Part of a small language model's weights.
Size: width 128, 4 heads of 32, MLP 320 SwiGLU, 3.35M parameters.
Architecture: RMSNorm before each block, no biases in attention or MLP.
Training: 167M tokens, 5094 steps.
Each number is 500 + 50 x the weight over its row's rms, rounded and kept within 0 to 999. Layers, rows and columns count from 0. Numbers have three digits each. The size before them is the row's rms in percent of the matrix's.

# up: layer 12 MLP up, 320x128, rms 0.0871, rows 125-180, columns 96-127
# down: layer 12 MLP down (transposed), 320x128, rms 0.124, rows 125-180, columns 96-127
# gate: layer 12 MLP gate, 320x128, rms 0.0879, rows 126-181, columns 96-127
up125 099:512515537475501461462540487479532565528464527502498506472522532375477476475537506532548537449444
down125 101:545460467531451441563515491507479516507483548511544485541469547553504514581446579549492500481459
gate126 098:560552532499594421386480449481486545545482546515525546527492473441497434446555505492460504528471
up126 098:510489437525504531512561503528538460528471490470489513409477508472510420530612494473588496494519
down126 101:446453436467567480516516525510500456528396522458503605465444423582483540508508532495547459455443
gate127 094:470455512419589453447498429534444458530517526472537538461547467500522506411581515353482448500542
up127 090:523445485510553493427516451456449529498487541543515444464556488577572443524542435478482475503549
down127 093:510489516509509476548548456460502475522463489596480629464476459449500509541457497461475467566498
gate128 094:445432444546511444554474489479598521546556492494541620501464560425478495582493516575405509459560
up128 097:535444460544437639471483486486539556561508508566494480522551547503630485500538558526600439519478
down128 089:511451510573502504553451475508538485532524492479405438415517494478514617453479472589472392451491
gate129 097:438487487506491564531485507451591488513477540537578536452484408449463509507576463507483612520534
up129 098:503424529538565395466476574466507481535549562537579473488527482548505527555514599485450476522523
down129 099:532500501597502563431524430465458546426554509564557404399567448399534398536485378505469565465476
gate130 101:500481435553563545457496498530490497471434528423483495499455556432458534427535511601536526397480
up130 095:377505496556444382369517431533422579563465521545579410595480462511417497533481516507463524487424
down130 098:536537501477474524512438477487498527416460523458546423470463443464460464409469557490494462547517
gate131 094:571573505526552549557501504583468505463452535519419463488379522468405564582507488599525554469497
up131 092:527488526499498464508479567502512576462554473439393534582620519531582497517467538402543467570411
down131 101:442458447496503507427499492446543446551452394436608539469580444574536459463575409452449524597543
gate132 098:487489501491435528431432545379515578407528434488390553547504487581515467431527641496500512463513
up132 093:422535548470426542550590474479524466465506498556570488487508493536540488515491464483485367462588
down132 092:416477514537479414429526511480511425533531446412479519487550610476427489508527510446517501519424
gate133 094:494484597533417510586535603501572472536475545504467522526582576453535417502545455561487489487436
up133 104:547534550516551498496530455435479430477577571550453503497538549558470439461544481500536438604404
down133 104:448538477482462536401481351406403503473424544537500508585392384528427515509498492519450487367475
gate134 101:406510542464607464478459463563497554486471562492560577450600557476472417487478465404452588507436
up134 101:421493525481551466450477575482488550504526474533523569441514410495495516513471436512521480540458
down134 098:458494510512506450581546498538532478543389483510504545543438453625491445527507533572597549524538
gate135 095:568534527477543439461497461456465502435478484522579533507565451429487402505481544500493473535404
up135 098:504481545476535503550524549421479437546521544422481485509512559514474423442502352562538514487483
down135 096:398460484471562556518545515535445477451468476489475518418496516462419462476518549331453571462536
gate136 102:501393422442560543515460445486540534518471556509573521554362542483532592472523429579405501510512
up136 100:460517458536359426406532458454498483450492482485510595468501520345524487523497474537521545397519
down136 101:546428466510449555552577506513513438498549477479501509605471512569563528534458557447598609599540
gate137 103:490459476387532510484354531450438561479471557474489441505551531494541479516533472479465492509546
up137 106:481445528479557560558464610514488458602581428441532484548461461523551488449463470425476456513478
down137 105:553450513626402501555568411558489546408460502513514602548542472481447566530528526469465598570497
gate138 105:533557544479446501507505468508410461554523581454520468493537508524468478527384445464455483578472
up138 100:423499484491497522493371490480436477465472476536515421458526490521507559502426549471464484541399
down138 099:470429479540524551537486470489526471472560469426570501574532590472478513464468505508494545512546
gate139 101:423557443519495414528534419516476374491554509552528521507471518621460483495494403492481467510544
up139 097:529490485524494541415502542519514524479519547425574534508497423515560449491470508613491426427477
down139 097:548525494503582485553511451445521531500575488479461586487463521478489513471540467435494454526498
gate140 099:455527510518451446567515551451516592493453514541520544468480489523474497522526563502460513516483
up140 106:509455473489444497583447478549562351524570493447498476461531578493507432487559468485510504507546
down140 112:549526466565456455496491520588537418569523556585548526457605556482485430408537397544428445568456
gate141 099:549475503576521501533514467442499416454455468473604374510549468498513494498475470479567565532489
up141 091:547607566443489489589516549522551432398490502507382445547503444422496464538546501433577440590429
down141 098:548502470563540500432444406392618537552484522508649499469412541496534562440581493494403432489553
gate142 106:459627418475506525562474565459557593447487488435459435520453404522476467424560506582438520484504
up142 102:553519516565446540543510442435473497438497575480453410552505430540495525503548483489582462412558
down142 102:498572553577459539415491539502544416489492499453569499475467481423543482541494513526414590525552
gate143 095:379422507488422464581460512477509473423420488519496539470460449568506390500463575595539417511497
up143 091:425473581525553460444472454474592407459484459596467507445448437530454468483534513466574572591419
down143 096:428519450452460452484534500440448435574460460542457624504518462497551571483416568533475485512516
gate144 090:504410419470493456523567578551542461427438556430496568541535466501490436451518494487565538425485
up144 095:535524483546463474498479395530437528545470546447547456479494496396518415464568475449583445388530
down144 097:355485552493541497465493465611544500550477437634508505541489491489509478471507510489571492559453
gate145 093:555459485498603549584474697467463557529505548598550520555548495529451507508476487474496418543464
up145 098:479501534503449484446507570502520546496578592494390488520439475476472502526432545547452516498583
down145 094:385493476486592512542442509504535478497428571535529432390560423494422478543527477558565490528466
gate146 106:550468515474479513424537555530472477502379503608585537439580498394510544572564538524515587430525
up146 100:459505496485500558457381531449541545470503406511467462438498451436457468496484585537547489466493
down146 101:374402485469498477501531464596533470467472506447475451497460444560570501526389454471506471456417
gate147 102:473505529450590497488563563499512526445482611530473508519570485475553388503458477538492539513467
up147 096:443489432512481619548465522446474451508542469547567456570572545495451518521453473542477473487525
down147 097:512447482606484454476454468500511502437478546418482432472464517402471533461536496552449547438543
gate148 103:500526441485476474530544358486575505461477502568523593404511488497413542458508503558561535483447
up148 096:498572554446523466448454485534515471544540461550471525579466565473487561477484447493518512572549
down148 098:453493423589524501498461485474516476540482510516480558486585431456470446510492450518418513443513
gate149 096:423508501494436496527457390473527503501525546418500586486500508537526441510587525529529423565499
up149 101:490461478540385457514474475493544508440545488486534507477530486530454446441484542465533443560521
down149 101:426529561528513529415548463519515522538490457443548496526446390477471478445495517507560497574487
gate150 095:496507460585513463510448600569494471441454604575486460509502456457580481479499449556566485521555
up150 095:510538533474558455472384564501468459486490445477496417540512542470559452525571553510495412557476
down150 090:455479609476460553465515451512563593503505492479526479480520494453491520489488473524511513525431
gate151 107:529477532536542459567460547411514441519532481502421550531411515482504516493482501492445448460462
up151 104:536572568570438393473446427475446454535581498515473460472495530537414548458552578456483458418429
down151 101:440405458477447490462486484549588505472518572566532547487489562561541517550572518457412512497434
gate152 103:435516525505509482521593461417557483528501409493446489451535449403495470493488529465452477411505
up152 096:386544447551538455435439551430426542500555425503508395523545471463522498512480505431513546559484
down152 097:490539514482453567568484461436516467505528527477550505459509589493462488492518419499537401542482
gate153 102:569498496456492499509459462513509570464477568533503565456436558517465408474464394483495458527493
up153 101:439527475465571632408527416379479475451513575453563503478571468535362437478482446491564531539472
down153 100:541358520515480583455514569519448480509540420423514467562551569473571586523505505531539542550532
gate154 101:471544407453483503463470526471484524488508540466586407542504483381486508453478478460495439484456
up154 099:462436574493495429461527488451496359565448520454433505492501516546454454505503604528567524471451
down154 098:514540516492485431582391490520544453522539525562562466481568529489571505511517524523430517549511
gate155 105:549574500547516527502563389559449503477436508562508509550423560536498465428410482482598436497504
up155 099:465521573448494443503454544484532587485496472477488419458418489467477484458590485440535502525460
down155 101:508415503485480567584536521474488487496623451550511504557520545472515491561485416493609407506534
gate156 100:461513574489491520479458564486457494470513526371557541474533502554525493450463424588593483512475
up156 098:572470452580462465488443567511472546438504491505484573499453409424518599415497493487548481448562
down156 093:390556480537540501502537567566465445648443520432467456563591618514494450555566489451411442520469
gate157 100:563517554437589514519574373489622472544511455481479574505467546450469441451478502472479496520598
up157 108:561460442508566547519534474500489582496453517436502452509527603426470522518489353465549442447515
down157 106:498473507570485481511541488458488494434420408457520538489529486554516580582499492532444443535560
gate158 105:508573450463584500570479623530514505542429472454511527461501558436499482600459427520457439491480
up158 100:430538606425547567514428495524524535554461453453506491496453533568631536429490575557470449460565
down158 101:458554478460497501570545474574552600559484514521547472432470577454486554460499537513505452457478
gate159 088:526578546534538434430494520444613549421451556504422573434498482495489518538413483611534526494443
up159 098:527550611476506598486405445448528520659499514542589503472480521477471481444478529492566456515558
down159 099:515499545512480482519458565496483506445511462469566507494479471473530500519542484452480391564538
gate160 095:469405444491438438462468474485536518558526473502589497496510493472504492580519541453510467529583
up160 097:461572480527451563479588598449484508589488430573533490448504565458581450490559491527493455545462
down160 094:433560464500444469578403534507478409481451509567478558513428585435555547512490511501526541521529
gate161 106:502489531394607493543513517520465480514465439447519534531517549550523517463429486539463480537455
up161 102:554485519501529581491544501495438603436413539565515577538543503526476496469510486528525466481495
down161 101:449517471488517534483409443416593535395459448454461423471526429508528441513548545454549552536418
gate162 107:465505462463486527492522587575556493515442500506487508511553427458440500500564602564505543508481
up162 101:445500506456511469476534552424475558560435465440542493465614478493563467607464481447444553453519
down162 102:406518488499428470573463617468498561559462559459527401478457430541486585465461497489473495511518
gate163 095:555580510531541476410428621539529491511519573454531511433424593509466500489512500387497562541483
up163 098:538532544426521509429571473571437542485441544484494542407487550462462488512469521477555536362507
down163 101:466511507476552454498416516446501518508536504496559353484573461487517488457485499513541580520555
gate164 101:517473430434539477507425521557543575574431484511462469601549556523571475442435522496417391467513
up164 096:463535455468498538406478489522469472537474508523576466584604509451468509504488562496426558550576
down164 093:493479469500515498533501510478448475454469487538456577492549534463471459533474506410523464517394
gate165 101:604428403454463525391574467486577507556413498526532464460514581503533467503508496441516479465466
up165 092:406551557452557573568480454451437597512514561511577446492469466558508497439453506496411514468469
down165 098:565474487548482475513533495489486497492526465501452444544505542482490572446516519550555493612528
gate166 103:476487466426605446491378502390488586481453460467472538444494502492433466557442476492505520480483
up166 103:538498549495463481556471482440451528453551391519506473542452449497482488504371531484505523519509
down166 102:580490453534487515572438554487475505460496474469450444491498501476605485466473531524541471616480
gate167 101:512449439502412585385559578472531507420578526658523463556513484549541481485437551579550576435571
up167 102:505557534499531498478446422546540484509455479529546503476474497566399490465561443499477488614415
down167 103:538480454444473606454495484407548496514531510534468396485519468501394482479413550468485538535494
gate168 100:451618425529445516464448452470542497546436410454505538446555451465416476530530443470526520531464
up168 104:478516446436510554467538421524551507454544495497423480511455560589454420494465521541397549527511
down168 101:523502402512619424547566549480495440552594488397518524492533511505550486553534419453496549471537
gate169 102:494535501434588510543501444396553488478511560492422533482512592518508499446486510504463489536467
up169 100:439603454549542515418490468518498516497546475564477514483519429596554521423507511526476452550547
down169 099:539507547422434497565521436508479438488496530521484548519553500564516398480449461508451464459583
gate170 107:455536486605390481544436511503493536457461493565492560622490533602477516451502473521445427544471
up170 104:472491513499599502516456514468472529585438505524536455467488399486484509508502583536462439509539
down170 099:442464485581444490454626464507542480533497483502454471464485635477443522431502449527495533465566
gate171 103:443522415497526522505389543511533438577399449571584535527527496482427548482435490491470489458489
up171 099:490375474471503482492550412542565486515538474486521468412475542444428442419409524506497466400581
down171 100:518530530487522552496497499450486474532452567479452539517424483431463575505488501563459620520421
gate172 105:507438506378441460419488427523527531537506454464432481515512438479551438494455376606478468446479
up172 098:461551485503645509532500482438434545435569515480416546523555506488515517576576389512435604520443
down172 099:522566525493540508433502482431446584476471498547572479541499530525502509499434581493588468492538
gate173 099:416466461534543495471573512420508520497410627426496530495488531596534538489516428394632526494476
up173 090:486521547420525632558500488576483531547462407487487502507564506542497520541455538554544437460488
down173 092:473490483426512415484485444568491471531513483603591493565545553433486490504478471467516490509581
gate174 095:578527457435497486443460530431493542578432524448426551517533530499479517527449554508504507517504
up174 097:450469430505456516522416488480441559479402434539521514481440399497501615513558509463496521560448
down174 096:497480483526521506504560499449481466429519513487569484382571525483461543483484593437559616538492
gate175 094:397473506474549412519557555500588572479544514485452455570464492514498394515498497435484530470533
up175 092:470509455428573449376507490642459554503543491501467506434467419563479454518536492567507471554507
down175 093:593475458503436449601407537475447430389477522524471445602420541461524526511563484555487463417467
gate176 101:426563508504476506536446605537530505522479572532531436588453517441465505488458524526411512431539
up176 104:545480566511456456565438613493550474492487573591527498474446460456462498522431479532398526455468
down176 101:517512449562485518504478551443534476395536457445535583402528504466474434489539474537513533588400
gate177 100:382494405479594360537529468510488541470540515501490411492456537447549574478426498471433468419429
up177 099:497453550467510516502487538574517473515479495519467464562482537471489490466486449487506533407637
down177 097:419530443483573413513517478529454466440568563537470474521518493471572560513516454474495449572523
gate178 100:512533453454566472459522549545567439494480553509492473575468547571388524525481524523397450586604
up178 095:519439497451517449539392577457443540496473550508526529470527517536532517532523564486500442487524
down178 099:477512551499556433476500513532478443568441516430402508542451458462422609517430421584537507493414
gate179 097:568478375487530480483468476506540480389549457460524492530457511504527457475495545496489533453521
up179 101:535603596482556539504492470522508541514520590532536546475512466424487509505465475497413507430502
down179 103:448539535503515519552451562506485466496519508448459491500505487464472502543487580480407555534553
gate180 106:479579525570615466453463436473476455530447527446533552475442529574420367487488526497473482490512
up180 110:416546460550453482475548452500470607530504505532504535513540385486469431491567502423467482475455
down180 106:407492517500458468461454519527544419581519428526499512577439594524521467509500537501477559547498
gate181 102:512469546477482372475550493397516494442527566509415489479504447545486536497444398504501542509493